Part of a small language model's weights.
Size: 13 layers, 10 heads of 64 (5 for keys and values), MLP 1216 SwiGLU, vocabulary 8192, 39.8M parameters.
Architecture: RMSNorm before each block, rotary positions, no biases in attention or MLP.
Training: 440M tokens, 13434 steps.
Each number is 200 + 20 x the weight over its row's rms, rounded and kept within 0 to 999. Layers, rows and columns count from 0. The size before them is the row's rms in percent of the matrix's.

# layer 9 MLP gate, 1216x448, rms 0.0424, rows 91-111, columns 112-223
102,190,187,180,205,195,189,159,228,194,199,193,201,205,201,145,220,196,226,208,205,161,210,224,199,198,205,210,186,227,187,206,214,190,218,181,234,213,213,187,221,179,190,204,191,197,170,196,175,173,167,178,174,216,231,222,155,199,197,170,201,185,188,184,192,209,216,235,192,228,211,222,214,215,213,233,224,214,181,211,202,208,202,195,161,199,195,178,171,193,231,233,219,232,186,225,180,214,195,171,187,193,161,212,177,162,198,172,223,175,201,203,196
092,232,170,180,238,229,209,203,158,211,236,218,188,246,218,184,177,182,174,196,170,193,170,236,177,220,214,177,186,254,176,212,172,185,246,178,179,215,176,221,245,227,216,201,189,214,226,215,203,189,194,216,209,171,189,237,170,186,207,188,195,245,178,181,211,174,200,191,199,189,207,221,186,190,190,186,152,156,209,202,175,182,199,228,189,201,176,174,185,206,208,194,225,178,158,209,230,197,211,196,192,203,197,201,168,203,200,198,206,168,192,209,218
102,231,220,206,170,162,212,216,176,214,186,175,209,218,161,228,227,187,180,183,160,213,230,198,182,193,191,213,180,172,206,194,193,194,168,197,171,201,206,223,201,207,217,187,191,218,216,195,198,191,194,229,230,173,192,200,167,202,210,196,198,227,204,221,204,146,177,180,197,215,181,208,193,202,217,156,197,183,190,205,225,178,210,194,209,213,240,224,197,179,246,189,194,209,175,182,208,220,190,189,197,201,174,188,205,202,217,201,193,162,214,195,178
098,166,174,167,214,198,208,182,180,221,192,190,188,201,191,208,167,199,193,185,175,205,207,202,212,223,201,190,215,197,205,193,245,216,162,216,198,213,202,193,207,229,255,210,208,189,176,205,196,168,201,177,214,206,176,205,186,208,193,176,169,205,186,211,206,170,173,213,206,195,220,218,246,160,239,195,199,226,202,169,190,185,205,220,191,174,182,240,195,218,201,216,199,169,194,194,254,261,223,188,192,169,221,229,215,199,180,167,223,216,166,188,172
103,160,236,184,187,161,221,228,212,229,171,210,155,201,236,194,225,181,183,208,189,211,229,209,236,209,165,196,182,217,214,178,196,196,195,199,172,228,157,184,216,212,203,203,201,191,195,222,193,187,184,250,215,192,233,192,208,174,199,214,173,174,217,192,196,182,195,209,189,198,197,187,200,211,219,242,228,195,205,205,207,193,178,213,181,170,173,204,172,171,224,186,228,219,211,229,225,214,184,181,231,219,198,194,240,214,180,222,194,211,233,214,186
105,221,170,211,223,212,200,196,209,203,184,203,190,202,200,203,199,208,231,212,167,194,194,184,190,193,180,189,179,198,172,218,216,169,223,185,205,183,209,218,202,224,180,196,207,238,216,174,205,209,188,207,185,205,189,182,231,195,217,222,166,187,197,209,199,184,194,208,201,194,222,190,214,242,223,212,198,224,213,226,182,198,182,234,226,203,176,209,226,163,183,208,241,200,226,233,207,167,178,188,194,198,190,235,175,183,169,209,195,198,211,187,222
111,188,191,183,198,199,189,219,178,225,200,193,195,204,205,223,218,173,219,171,211,194,204,229,189,202,214,222,195,197,203,210,196,214,172,210,190,213,198,216,180,214,220,190,170,201,173,170,184,178,190,207,190,203,176,193,200,186,193,196,177,189,208,221,167,213,206,206,210,227,210,212,163,204,198,239,245,204,177,196,247,183,185,185,200,189,178,208,179,202,200,209,207,216,204,196,219,190,205,182,197,180,225,216,215,187,214,226,202,232,179,187,201
107,188,187,211,211,191,238,200,159,213,214,188,222,203,173,209,200,191,199,200,189,208,229,209,210,215,161,194,156,173,190,165,213,213,186,179,235,186,174,213,211,183,147,218,193,205,220,204,180,211,174,220,210,204,204,212,172,153,232,170,182,213,244,198,212,189,215,204,217,230,204,213,176,159,245,221,204,209,195,175,203,184,248,198,195,181,219,255,201,199,195,184,198,200,220,204,214,197,188,217,206,211,195,211,228,197,221,202,183,193,200,196,201
114,164,211,212,212,189,205,217,176,184,199,245,230,193,199,238,222,197,206,190,158,212,193,199,163,174,218,207,187,208,204,207,185,202,214,235,218,198,212,183,230,234,179,239,198,233,173,174,211,195,177,218,206,232,201,228,207,183,214,190,188,199,203,217,238,182,213,210,218,186,218,204,191,209,208,208,202,211,176,222,196,174,190,187,190,214,191,189,166,220,228,207,184,210,179,202,201,232,206,207,186,169,200,192,182,173,195,189,194,160,172,215,181
101,172,184,205,227,175,211,177,195,232,176,206,187,223,209,218,141,166,164,164,228,199,199,220,198,235,211,194,197,190,183,218,201,165,178,198,187,194,205,195,187,188,185,218,186,169,221,177,194,238,186,216,182,213,223,218,204,198,220,204,209,223,198,224,206,177,178,189,184,198,198,181,232,196,228,156,189,203,198,191,198,168,197,198,196,200,197,220,209,203,188,181,210,210,162,235,220,198,195,167,196,178,189,183,223,220,222,196,196,194,195,210,241
089,168,184,202,191,158,185,182,211,186,183,219,219,191,188,180,219,201,196,199,184,197,176,210,225,212,202,204,177,197,234,220,156,213,203,209,219,221,207,228,202,186,170,191,174,192,201,184,212,194,175,181,215,197,220,161,205,202,232,186,224,202,211,212,158,202,208,206,243,196,225,218,189,242,224,221,213,215,171,193,159,173,212,229,203,215,231,177,238,233,213,182,204,189,194,215,171,222,214,200,219,194,187,216,185,188,182,174,199,202,187,181,212
097,211,183,170,189,217,209,208,207,201,199,206,228,209,218,209,166,169,206,167,213,239,212,192,173,188,207,199,184,211,192,204,201,154,205,176,186,217,219,175,215,198,220,197,206,211,162,173,200,214,181,201,225,200,188,201,197,186,210,201,184,210,188,213,194,196,204,229,211,189,176,202,204,220,238,205,202,222,197,181,191,221,220,193,227,157,186,162,207,225,190,187,196,239,200,215,182,186,195,220,210,204,253,257,214,201,203,222,250,212,185,173,237
097,205,192,189,213,185,188,197,197,203,229,206,195,143,259,210,169,195,225,222,196,174,225,201,226,184,196,199,181,221,209,192,194,225,179,208,187,194,201,163,160,209,185,172,208,162,189,194,228,172,190,204,210,225,207,194,172,194,194,199,194,248,155,203,214,194,209,196,221,181,177,205,197,219,178,197,196,216,214,231,180,190,148,202,201,203,195,221,230,169,214,223,181,197,196,222,214,213,188,244,248,227,199,199,178,224,220,212,261,180,203,178,220
104,190,162,190,207,177,182,217,187,219,195,194,183,240,191,183,150,158,229,209,221,199,190,187,163,194,172,209,161,217,192,184,185,194,224,203,185,225,212,221,199,201,223,180,228,152,224,211,226,179,193,201,191,202,200,219,221,201,195,204,200,180,229,192,207,150,196,210,220,193,210,163,224,194,207,235,224,176,207,199,200,223,223,215,197,212,184,207,166,185,212,204,208,221,207,192,203,197,219,179,171,236,210,187,207,198,155,206,207,180,216,202,186
100,208,234,188,191,221,216,208,200,208,195,216,166,191,210,203,185,194,203,212,200,152,221,208,215,178,225,248,167,218,211,236,199,188,192,192,214,201,207,211,200,212,197,226,201,183,206,190,218,184,201,191,194,227,195,188,194,184,241,204,211,210,206,237,195,171,218,212,186,208,187,206,197,166,242,228,189,176,168,175,173,201,206,162,222,231,203,195,200,217,188,215,189,193,195,216,214,178,206,168,183,204,157,242,181,238,187,160,178,208,206,214,181
114,223,193,222,212,204,221,173,193,197,184,193,213,237,142,222,218,157,214,213,174,193,219,235,185,187,169,219,184,200,227,200,209,187,202,222,196,206,218,208,199,215,195,211,201,202,198,170,181,231,160,205,242,204,189,208,184,218,212,213,220,177,224,221,203,200,190,213,250,226,227,200,212,212,204,196,203,191,176,213,211,192,204,189,200,192,219,221,211,195,211,195,223,213,197,178,222,220,204,155,172,200,204,195,221,224,174,193,178,168,220,230,250
101,152,187,231,200,206,203,204,193,209,208,187,193,201,195,189,189,195,204,241,227,218,193,242,183,195,216,189,198,207,187,195,209,194,196,202,220,233,185,191,202,224,188,184,150,228,215,187,199,211,192,240,234,177,211,192,188,177,197,199,210,214,197,222,206,150,202,203,217,195,221,187,177,218,215,193,221,209,178,182,227,229,159,196,179,196,251,235,174,173,199,173,194,194,197,202,159,206,220,191,182,195,200,201,170,169,230,211,212,202,217,225,173
089,195,195,184,210,232,198,218,207,163,187,205,209,217,178,198,193,178,203,196,177,201,222,193,225,190,182,205,109,211,189,178,179,211,201,202,189,201,212,204,227,206,197,175,206,203,184,162,228,207,201,205,194,205,194,207,195,209,201,219,161,196,163,179,175,205,218,198,221,206,172,178,235,200,203,184,194,190,219,219,205,202,187,198,192,203,179,232,182,205,217,182,198,190,184,187,226,191,195,203,223,203,242,233,217,238,183,227,233,204,219,214,206
103,164,202,199,177,194,213,210,232,184,170,188,202,209,207,220,232,226,211,180,188,216,208,200,213,165,181,214,215,214,188,211,221,193,174,210,200,184,212,192,202,192,173,195,192,195,194,211,193,194,208,198,182,198,184,178,205,219,210,229,202,209,141,191,241,188,209,189,186,226,212,226,225,260,204,208,223,203,195,205,247,155,195,198,165,172,215,209,195,242,193,225,174,196,191,192,229,200,228,199,220,168,221,200,206,190,178,222,219,188,220,188,156
086,195,210,194,200,191,205,205,181,225,210,185,198,213,170,178,234,247,177,194,200,180,205,178,207,212,212,206,199,220,224,200,184,220,221,192,210,208,162,212,189,171,234,207,185,240,206,183,163,185,180,223,206,206,194,213,170,207,193,239,235,185,206,197,223,187,191,213,195,204,235,229,223,171,200,178,213,195,188,178,190,224,215,195,215,193,230,180,220,212,200,209,189,178,210,220,193,192,185,201,217,216,175,181,212,183,215,181,227,206,158,175,197
106,234,203,265,208,176,201,174,173,208,184,203,181,193,216,210,223,185,167,199,221,226,194,186,179,224,194,194,182,180,180,202,201,207,202,200,198,226,230,193,210,172,175,187,199,189,178,216,185,241,169,195,187,202,177,199,177,172,203,216,169,189,215,199,191,184,196,205,207,192,239,202,175,226,220,197,226,190,212,201,199,195,232,176,170,191,169,210,176,191,206,208,227,232,201,236,196,206,216,204,173,186,210,190,208,217,203,214,162,221,201,189,205
# layer 9 MLP up, 1216x448, rms 0.0419, rows 91-111, columns 112-223
100,216,192,206,216,198,193,201,212,197,248,200,221,187,148,241,211,204,200,170,188,204,156,178,194,233,231,210,234,211,206,228,186,201,199,179,195,192,198,197,171,174,164,191,205,197,270,182,194,215,177,207,202,227,248,185,203,205,185,182,236,174,194,261,201,218,184,170,206,185,230,188,207,183,230,203,195,208,204,191,199,205,190,183,199,215,202,209,180,229,194,185,197,163,190,176,218,220,177,184,199,204,221,177,173,190,228,199,172,186,191,165,221
094,194,170,183,201,186,209,211,180,220,215,207,173,217,183,203,190,205,195,167,165,194,177,171,189,185,223,200,182,220,216,196,193,185,208,185,213,238,205,159,194,178,203,185,168,237,218,216,210,171,209,205,225,182,199,222,197,230,200,212,175,202,188,225,227,227,166,177,169,187,186,239,176,173,160,200,191,216,178,225,197,204,177,202,216,192,181,208,217,188,189,202,219,157,178,210,183,227,179,242,218,206,235,212,189,169,229,184,233,194,223,193,199
100,238,225,170,201,189,214,172,198,206,215,184,202,180,219,209,192,171,193,228,223,213,188,226,174,216,175,214,196,178,181,189,240,204,222,177,207,205,208,177,169,204,198,244,254,193,230,207,196,201,215,194,211,223,207,205,194,204,178,217,232,227,181,221,203,177,182,211,210,187,206,201,205,201,213,186,251,190,179,190,170,219,206,193,220,201,197,207,223,164,179,194,186,201,215,217,208,199,194,192,174,235,197,203,185,200,218,221,213,220,201,186,205
094,203,202,220,177,207,146,205,214,217,251,212,225,191,195,199,220,225,211,243,197,204,191,193,168,219,204,203,185,240,179,187,175,196,215,139,194,156,193,223,224,200,171,208,166,216,185,202,194,182,211,224,195,175,222,228,225,186,207,191,182,202,191,187,167,199,188,204,188,211,206,189,176,215,203,210,235,142,190,221,212,198,216,206,214,189,167,201,209,220,177,223,201,219,206,200,180,206,206,198,191,210,188,201,132,197,197,165,172,197,226,200,226
098,175,181,191,231,209,206,206,164,164,175,181,229,229,180,176,183,173,179,211,206,161,192,151,238,231,232,200,193,178,197,234,167,167,175,221,189,191,233,172,209,180,207,188,195,223,210,216,205,191,197,215,214,178,185,217,215,226,198,197,180,206,210,177,159,208,226,181,198,177,227,175,209,227,207,197,154,179,228,188,196,177,199,241,191,184,218,169,214,192,161,194,186,172,177,209,208,188,213,208,163,176,192,223,232,177,206,216,218,215,241,205,226
098,204,209,191,177,175,185,207,210,225,227,210,202,189,181,198,221,248,202,176,194,211,184,230,180,179,188,195,212,195,212,184,244,197,204,194,218,208,219,195,179,209,164,220,197,227,200,209,169,221,198,217,198,158,227,178,235,160,182,221,181,198,229,227,186,239,173,221,188,175,228,175,188,194,224,173,185,168,208,212,173,194,218,193,230,180,196,190,199,203,183,218,195,185,176,211,193,185,171,216,175,207,200,182,179,213,202,183,192,199,197,200,208
105,199,214,200,201,192,185,219,200,245,210,186,188,224,189,181,216,142,211,225,208,235,212,219,178,208,202,207,179,178,202,217,202,224,196,175,205,204,165,228,221,212,188,188,179,191,190,169,187,182,242,209,188,212,182,209,188,176,172,194,175,168,209,187,179,202,203,239,224,234,202,205,171,229,175,211,246,202,169,212,234,187,211,204,212,204,195,226,166,191,207,202,208,205,203,210,205,184,168,185,197,172,206,196,192,198,218,205,217,193,189,218,168
111,209,222,190,179,200,210,218,201,187,185,182,200,187,156,187,201,239,204,224,189,197,206,179,194,168,240,197,181,192,172,241,161,235,219,235,207,247,170,208,207,224,229,224,186,167,192,257,181,204,214,155,217,221,191,212,206,208,224,186,168,173,197,184,199,152,226,221,197,208,195,205,226,220,180,198,206,203,207,200,215,186,160,182,193,215,209,207,216,215,218,195,203,197,177,187,204,197,250,217,172,201,192,243,194,197,163,185,191,210,211,200,213
110,199,203,218,202,237,182,190,215,205,189,191,200,196,229,182,191,214,196,209,181,204,221,192,248,219,193,211,185,219,220,202,178,201,208,209,198,208,189,214,217,188,211,157,205,160,180,204,187,217,191,201,236,190,178,196,190,200,236,225,206,201,212,210,233,214,245,183,198,232,211,206,209,171,208,205,203,210,186,202,219,207,169,191,220,183,226,205,176,190,219,203,186,210,235,192,200,235,214,205,217,254,223,197,195,195,184,244,210,219,204,178,216
101,232,233,187,191,206,187,217,210,218,192,199,197,200,200,210,196,159,190,174,188,223,200,189,182,182,173,211,209,166,167,162,190,221,176,215,186,197,184,213,220,202,174,184,229,212,182,222,156,200,215,195,199,194,209,188,180,178,235,201,178,202,217,212,184,231,220,219,210,213,206,197,182,189,247,213,190,208,189,230,200,193,207,217,216,225,209,214,196,200,222,200,224,165,177,236,196,207,205,174,190,197,217,229,220,206,193,151,192,218,171,195,201
092,194,196,210,197,201,225,177,200,202,196,191,217,204,186,201,184,205,215,249,192,197,223,222,203,237,232,180,203,157,179,211,196,190,184,185,209,184,140,193,185,194,210,207,217,213,213,240,191,202,192,217,179,240,199,191,207,217,204,218,185,212,193,215,166,197,216,206,161,170,184,220,212,204,189,224,205,190,180,197,198,194,186,231,218,213,188,191,215,186,203,194,180,193,202,204,227,209,172,201,230,185,211,227,195,234,202,201,184,221,219,222,237
100,224,218,220,188,241,174,206,207,222,196,232,214,211,220,208,229,184,211,184,188,199,208,209,204,204,197,201,221,179,187,171,207,203,201,225,220,175,206,198,203,187,186,224,212,200,187,187,186,188,186,190,147,213,193,214,174,222,164,224,163,203,191,238,201,211,172,217,223,223,210,179,223,211,215,214,215,215,194,161,225,165,218,206,201,208,194,213,194,234,182,180,216,192,213,210,206,211,173,189,191,137,222,186,213,195,182,187,208,185,196,188,199
095,203,207,195,166,182,216,230,212,217,208,177,222,238,213,197,192,209,213,195,227,197,224,210,200,219,222,192,169,158,199,182,212,182,217,236,209,211,200,191,195,194,206,208,188,239,182,189,199,203,196,191,215,192,153,173,217,203,226,213,172,219,221,171,216,216,200,218,194,207,219,205,209,146,218,196,187,210,195,222,240,185,173,211,185,225,232,209,230,192,186,199,193,219,137,225,207,203,227,157,170,241,175,210,198,203,205,194,237,199,180,218,222
102,187,147,211,212,225,186,154,182,222,210,190,169,185,203,159,210,187,195,179,164,210,229,188,183,229,196,198,152,180,209,223,216,175,203,188,201,188,220,183,195,180,172,212,210,182,172,207,199,187,186,193,209,193,225,163,195,212,209,206,179,199,220,206,178,215,179,201,197,212,208,208,233,257,192,212,183,163,237,188,214,212,234,225,175,202,205,184,178,199,201,215,210,218,208,209,173,202,177,173,191,212,194,206,178,202,191,227,186,202,197,226,235
094,238,196,193,170,187,191,184,198,213,203,194,169,196,224,207,164,189,207,232,194,200,191,183,203,203,227,255,198,196,203,191,188,176,188,211,205,171,201,214,200,163,216,212,207,184,217,179,199,189,197,223,177,207,234,210,177,170,207,203,203,195,157,216,226,180,188,239,186,182,182,169,206,191,232,222,214,207,202,192,228,177,205,244,210,247,216,200,217,197,175,204,223,193,175,190,178,193,208,176,218,162,159,188,189,215,191,215,200,186,172,206,181
104,230,212,209,178,191,189,181,208,242,206,186,168,199,187,208,200,202,185,177,199,198,189,210,218,215,191,189,195,230,225,162,186,201,229,223,180,235,196,178,177,213,202,202,219,202,209,192,213,197,202,171,196,205,234,216,230,196,205,221,197,181,196,228,210,205,252,186,228,192,193,213,215,233,208,219,211,188,186,222,163,198,187,194,217,205,227,194,202,197,196,195,186,146,214,222,198,204,188,198,205,192,205,184,213,196,194,221,208,201,184,202,202
101,175,230,201,205,197,240,199,184,204,168,196,201,167,174,199,208,186,209,149,224,210,200,187,207,185,205,204,203,217,187,205,203,187,193,179,181,179,182,225,190,217,230,219,187,191,219,190,199,190,223,212,192,190,164,188,202,207,183,159,138,201,205,172,212,197,182,186,195,204,225,206,198,183,216,185,198,182,236,226,219,191,238,157,188,187,185,182,192,203,211,222,199,151,190,190,213,221,179,196,168,211,219,213,203,200,213,147,183,210,198,186,191
092,174,215,186,206,212,203,216,192,212,207,224,183,219,239,201,224,196,195,207,233,216,197,193,195,211,218,236,226,196,208,194,203,177,206,171,205,190,174,208,183,192,169,189,177,193,180,207,216,192,203,213,201,193,181,194,219,188,236,207,215,227,195,181,215,204,181,193,213,177,191,191,201,210,250,216,199,221,199,217,204,201,219,234,203,164,216,212,218,236,192,196,220,202,197,219,183,191,236,217,197,188,180,187,185,177,226,203,234,199,210,195,188
102,229,199,196,207,179,200,195,188,215,219,175,200,174,212,192,237,162,218,201,224,182,182,206,224,250,210,207,194,190,180,172,216,186,210,191,213,223,226,155,217,207,222,181,201,216,210,205,186,186,224,197,201,187,189,142,249,203,210,163,137,195,168,168,214,209,192,192,169,175,213,188,200,203,186,227,219,196,201,221,212,184,226,205,185,226,194,190,176,199,196,197,201,185,179,230,209,307,207,206,194,199,182,195,215,197,192,203,198,225,166,199,208
089,171,177,163,188,234,179,210,191,215,213,169,198,190,224,217,201,236,213,167,214,198,168,187,200,241,222,175,232,192,207,152,182,203,190,210,186,174,146,202,189,180,247,184,233,157,152,191,207,195,212,191,199,247,186,189,183,184,204,207,202,189,176,208,212,217,239,181,198,223,211,203,204,181,179,192,183,198,236,184,200,180,211,196,193,215,179,171,176,208,185,202,192,201,207,213,230,214,204,189,183,174,206,202,193,201,197,223,175,226,153,223,213
100,197,234,195,171,232,221,201,171,206,231,200,231,196,210,179,244,163,208,184,226,189,214,217,208,194,201,199,188,222,202,202,186,193,189,175,202,173,182,194,180,202,186,178,208,204,180,174,203,184,210,234,200,195,219,196,193,198,228,209,193,201,184,199,197,244,225,172,190,168,194,198,165,234,219,182,193,190,208,158,182,187,196,187,200,247,200,196,185,169,195,216,214,224,217,215,169,203,206,204,232,218,202,212,174,200,190,178,206,219,191,184,212
# layer 9 MLP down (transposed), 1216x448, rms 0.0404, rows 91-111, columns 112-223
101,187,186,195,179,193,186,189,209,183,199,212,192,206,176,184,176,214,212,171,222,187,212,205,181,161,202,230,190,214,195,208,186,199,196,170,231,192,184,183,176,203,188,225,177,211,201,225,207,228,184,170,217,226,200,157,218,205,229,215,211,204,193,242,221,185,227,179,196,185,173,171,199,209,189,213,198,217,187,194,232,183,213,208,183,203,214,189,205,227,190,232,217,176,218,199,221,226,204,248,218,169,185,148,200,203,197,223,190,193,207,201,230
093,179,191,219,212,169,178,188,177,178,176,219,165,210,166,193,180,202,188,215,196,210,193,228,217,224,226,205,184,176,201,215,202,202,177,207,217,199,189,211,241,186,226,241,203,238,218,225,218,213,171,208,174,211,195,168,190,210,186,241,196,216,199,232,209,188,207,276,226,208,204,160,215,193,243,210,212,209,201,216,229,157,160,189,228,203,200,210,174,215,214,199,208,202,213,229,222,195,174,223,220,177,190,183,241,235,166,207,201,216,242,207,222
100,244,193,171,198,193,190,166,200,201,211,247,173,178,195,235,190,212,174,193,202,198,167,207,201,212,212,239,211,224,216,198,190,214,239,205,181,186,224,192,215,184,208,168,204,209,181,192,221,199,180,180,198,232,195,209,184,150,192,201,196,214,198,201,205,139,188,201,222,210,218,181,222,229,238,201,192,189,198,207,207,183,205,195,240,189,226,199,237,217,223,188,196,192,207,216,198,244,177,202,158,228,237,186,180,205,191,201,203,187,207,176,200
092,200,197,178,229,164,184,200,215,204,176,210,233,183,192,196,203,194,196,168,184,181,198,195,199,196,207,271,205,210,222,230,242,229,165,256,204,224,192,243,200,175,216,194,212,221,164,170,190,166,203,206,207,214,216,186,216,211,200,187,195,193,215,200,217,216,206,186,215,155,215,213,208,155,217,206,190,226,183,208,215,178,232,209,228,196,197,173,182,212,211,170,191,191,168,203,214,211,202,190,201,204,171,193,200,171,175,201,268,197,208,191,188
099,199,177,151,179,185,178,184,192,201,183,202,185,196,185,194,239,207,227,213,177,205,235,186,216,201,205,237,224,209,204,200,203,183,227,195,194,226,233,198,189,212,197,187,217,188,197,221,233,184,213,238,184,189,190,205,173,220,188,190,175,214,215,232,212,202,178,207,183,168,177,217,197,196,213,225,199,209,243,184,169,181,201,192,224,160,204,189,188,210,226,176,182,206,209,233,161,179,221,189,208,212,197,149,187,223,199,211,205,203,195,192,200
099,192,238,214,199,211,215,177,203,182,220,187,222,216,232,196,197,195,187,211,212,178,209,199,183,232,189,221,206,189,196,182,184,175,196,178,196,213,192,211,215,216,190,196,234,182,229,201,183,176,184,187,163,199,223,211,182,218,161,231,236,234,241,191,192,202,197,221,174,150,171,194,201,202,216,208,240,172,210,195,236,215,207,186,193,206,209,205,183,212,205,182,205,195,156,197,205,191,206,180,186,220,196,192,194,159,188,185,204,235,212,183,189
102,192,190,174,199,170,199,209,220,183,219,211,190,176,187,209,197,175,202,182,222,203,235,223,211,214,147,188,175,232,202,197,168,174,203,211,186,206,192,184,233,195,198,169,206,189,177,197,159,206,202,176,168,240,199,199,170,167,191,207,218,177,213,204,182,188,211,238,185,223,193,222,199,172,212,204,243,186,234,164,224,190,198,167,202,210,205,213,198,214,215,214,195,215,220,200,196,181,175,187,189,171,254,196,226,194,197,210,189,197,184,196,207
110,198,208,226,166,216,208,235,206,194,224,203,182,183,182,211,207,210,216,211,152,189,203,184,211,178,191,201,183,202,190,218,160,194,189,212,183,196,172,192,203,249,205,205,216,136,168,227,241,192,233,175,201,212,177,217,205,206,206,200,178,190,186,202,205,175,200,227,193,198,231,234,206,251,185,209,168,187,218,182,172,168,187,213,163,182,223,186,223,179,209,202,207,183,220,180,199,196,231,224,174,195,186,201,186,178,218,180,227,212,214,215,204
107,186,165,193,179,214,204,158,196,190,202,201,216,187,199,204,230,199,186,241,224,218,189,168,183,228,161,166,177,211,184,194,192,208,153,183,180,214,177,234,216,188,205,158,220,201,184,208,219,197,205,235,196,235,187,206,202,215,188,199,191,201,195,213,194,222,222,222,194,192,222,220,217,243,219,181,187,211,195,200,195,176,239,184,173,182,216,220,198,213,192,228,172,193,209,219,195,210,229,157,214,197,190,185,191,228,133,175,215,205,183,192,193
101,235,188,162,142,197,189,208,170,192,196,195,212,171,172,205,145,213,209,216,218,194,230,235,174,219,205,223,193,201,175,168,218,251,210,218,177,208,207,214,183,198,225,203,215,216,235,208,204,152,204,172,204,185,182,184,181,212,151,170,202,222,223,199,222,202,225,204,210,204,185,212,175,209,210,207,180,184,169,208,183,210,166,186,230,175,221,192,172,169,233,210,229,167,218,228,186,186,213,216,210,192,219,187,194,225,193,213,170,226,178,203,205
093,162,218,177,200,201,208,179,218,181,194,205,215,171,233,215,176,160,183,188,176,192,217,200,191,199,172,228,187,220,214,202,198,222,196,204,192,194,186,210,197,214,181,177,201,182,224,224,198,216,225,178,197,164,182,202,190,159,209,216,225,176,189,215,205,166,191,219,218,216,206,213,208,194,178,212,172,207,196,207,209,196,179,186,207,213,197,186,181,206,193,204,220,192,206,183,213,172,203,208,216,197,195,203,200,147,198,181,187,225,183,189,191
102,186,197,207,175,183,196,209,219,179,204,199,224,213,168,196,188,208,224,186,215,190,176,242,171,182,191,155,203,173,249,205,181,209,182,215,195,179,168,210,182,203,204,207,236,194,243,190,201,182,182,204,193,195,182,188,195,198,217,215,211,244,220,209,194,219,230,229,185,194,217,215,213,224,206,178,181,193,194,200,146,195,206,231,206,198,204,193,173,231,215,193,187,168,208,201,225,225,220,210,174,181,185,199,184,222,201,181,208,189,239,187,188
097,198,204,167,234,161,198,190,203,188,219,194,228,206,232,206,190,185,216,206,198,173,205,172,215,171,184,207,213,227,181,205,187,243,203,197,201,192,197,212,199,218,170,163,211,146,205,229,216,196,213,233,208,208,194,181,206,257,180,197,218,200,197,183,216,221,218,188,191,206,210,212,232,229,218,205,229,230,225,237,159,178,174,212,158,214,210,201,222,211,187,205,189,200,188,223,199,215,241,217,221,231,206,184,188,205,193,190,172,213,209,181,165
103,184,206,184,171,266,222,183,216,186,165,209,204,219,200,207,203,202,204,198,177,205,209,229,197,195,195,244,207,226,198,176,200,205,188,248,209,160,191,237,196,176,169,195,201,223,230,180,177,213,243,174,191,243,167,210,182,184,198,149,215,181,194,178,210,209,220,225,210,200,204,200,160,231,187,213,180,186,200,175,193,220,205,184,202,206,192,194,190,212,213,169,195,221,183,238,172,212,193,175,197,194,196,227,187,210,159,251,183,203,192,220,232
095,234,202,229,204,205,217,196,174,189,210,204,221,202,223,208,222,196,218,149,199,233,201,191,211,166,186,87,222,230,196,211,169,183,215,194,193,205,221,204,209,204,220,216,207,220,183,194,204,175,188,161,230,176,186,213,246,218,194,188,224,207,225,202,197,205,215,200,213,185,204,246,193,202,182,197,220,211,182,214,193,199,205,198,233,186,175,186,187,215,226,200,206,184,192,209,181,186,196,193,187,181,228,181,179,208,211,216,201,220,213,221,231
102,170,224,176,191,206,216,207,230,172,186,203,221,212,178,211,212,198,185,204,200,195,187,205,189,185,214,207,197,185,262,209,178,184,218,205,195,217,177,179,191,200,194,188,160,225,172,187,215,223,189,207,244,222,163,180,216,204,188,202,179,226,197,209,226,202,203,161,211,205,201,188,207,192,195,210,176,220,217,211,185,178,197,216,230,197,194,193,182,132,195,199,185,178,199,188,194,182,206,194,224,186,193,197,207,195,200,226,230,185,205,180,207
103,160,198,199,202,234,203,187,199,220,186,189,192,171,222,209,173,171,215,162,197,211,200,169,221,169,200,195,206,187,204,201,190,233,191,248,196,231,230,211,233,189,197,227,181,217,215,186,189,220,296,249,212,183,199,171,203,195,200,147,187,212,190,203,188,196,198,220,210,193,197,200,195,177,191,181,186,150,235,218,193,194,241,235,184,191,187,177,214,199,213,192,208,193,200,169,200,221,173,204,198,210,201,229,228,179,199,166,224,161,194,197,226
090,188,176,189,191,189,220,212,209,165,188,197,197,201,184,196,201,175,183,182,150,183,181,220,213,201,183,199,146,190,182,196,192,212,167,174,208,210,212,206,207,224,200,212,210,214,186,173,227,239,195,212,193,208,189,193,220,242,188,203,191,173,155,158,202,201,178,172,209,196,209,207,217,209,184,204,212,175,185,224,156,220,171,200,194,235,190,225,180,199,194,211,192,176,179,172,225,204,217,162,221,211,223,210,232,242,178,194,217,198,215,230,202
103,186,201,152,211,171,196,199,218,187,207,189,195,215,174,201,232,183,193,272,220,202,197,191,177,193,176,200,219,216,159,202,184,199,190,197,171,211,184,168,206,202,189,194,187,206,194,172,223,239,206,208,222,188,199,200,205,213,201,186,217,181,195,172,197,190,223,192,179,194,168,220,188,205,205,193,178,204,202,211,193,191,162,199,200,205,239,178,194,225,206,215,205,173,220,177,185,152,193,189,213,238,197,216,202,220,199,193,192,192,207,202,180
091,174,205,215,209,197,204,171,164,195,220,188,176,188,195,240,205,229,220,178,182,193,186,206,223,178,197,219,156,189,239,150,215,176,185,201,212,190,229,174,180,186,215,245,179,214,185,236,198,191,190,214,247,229,194,176,233,189,177,202,190,212,179,185,209,215,185,204,206,214,208,207,217,208,172,215,181,204,202,219,205,173,188,200,176,215,185,217,209,209,210,204,193,177,206,216,223,210,223,217,173,184,184,195,192,215,235,186,193,171,237,189,208
103,202,213,211,214,221,177,195,212,195,219,208,188,201,223,172,192,191,167,180,219,181,174,201,167,163,191,277,192,234,228,222,199,200,201,206,194,225,194,195,214,190,206,182,227,208,186,211,210,203,170,190,186,203,217,176,228,203,205,199,182,197,178,203,217,193,184,202,202,191,195,196,176,199,175,190,201,187,182,196,205,170,233,202,213,182,162,187,223,169,208,179,199,216,202,186,198,208,241,205,201,207,181,204,195,221,213,175,198,198,153,195,198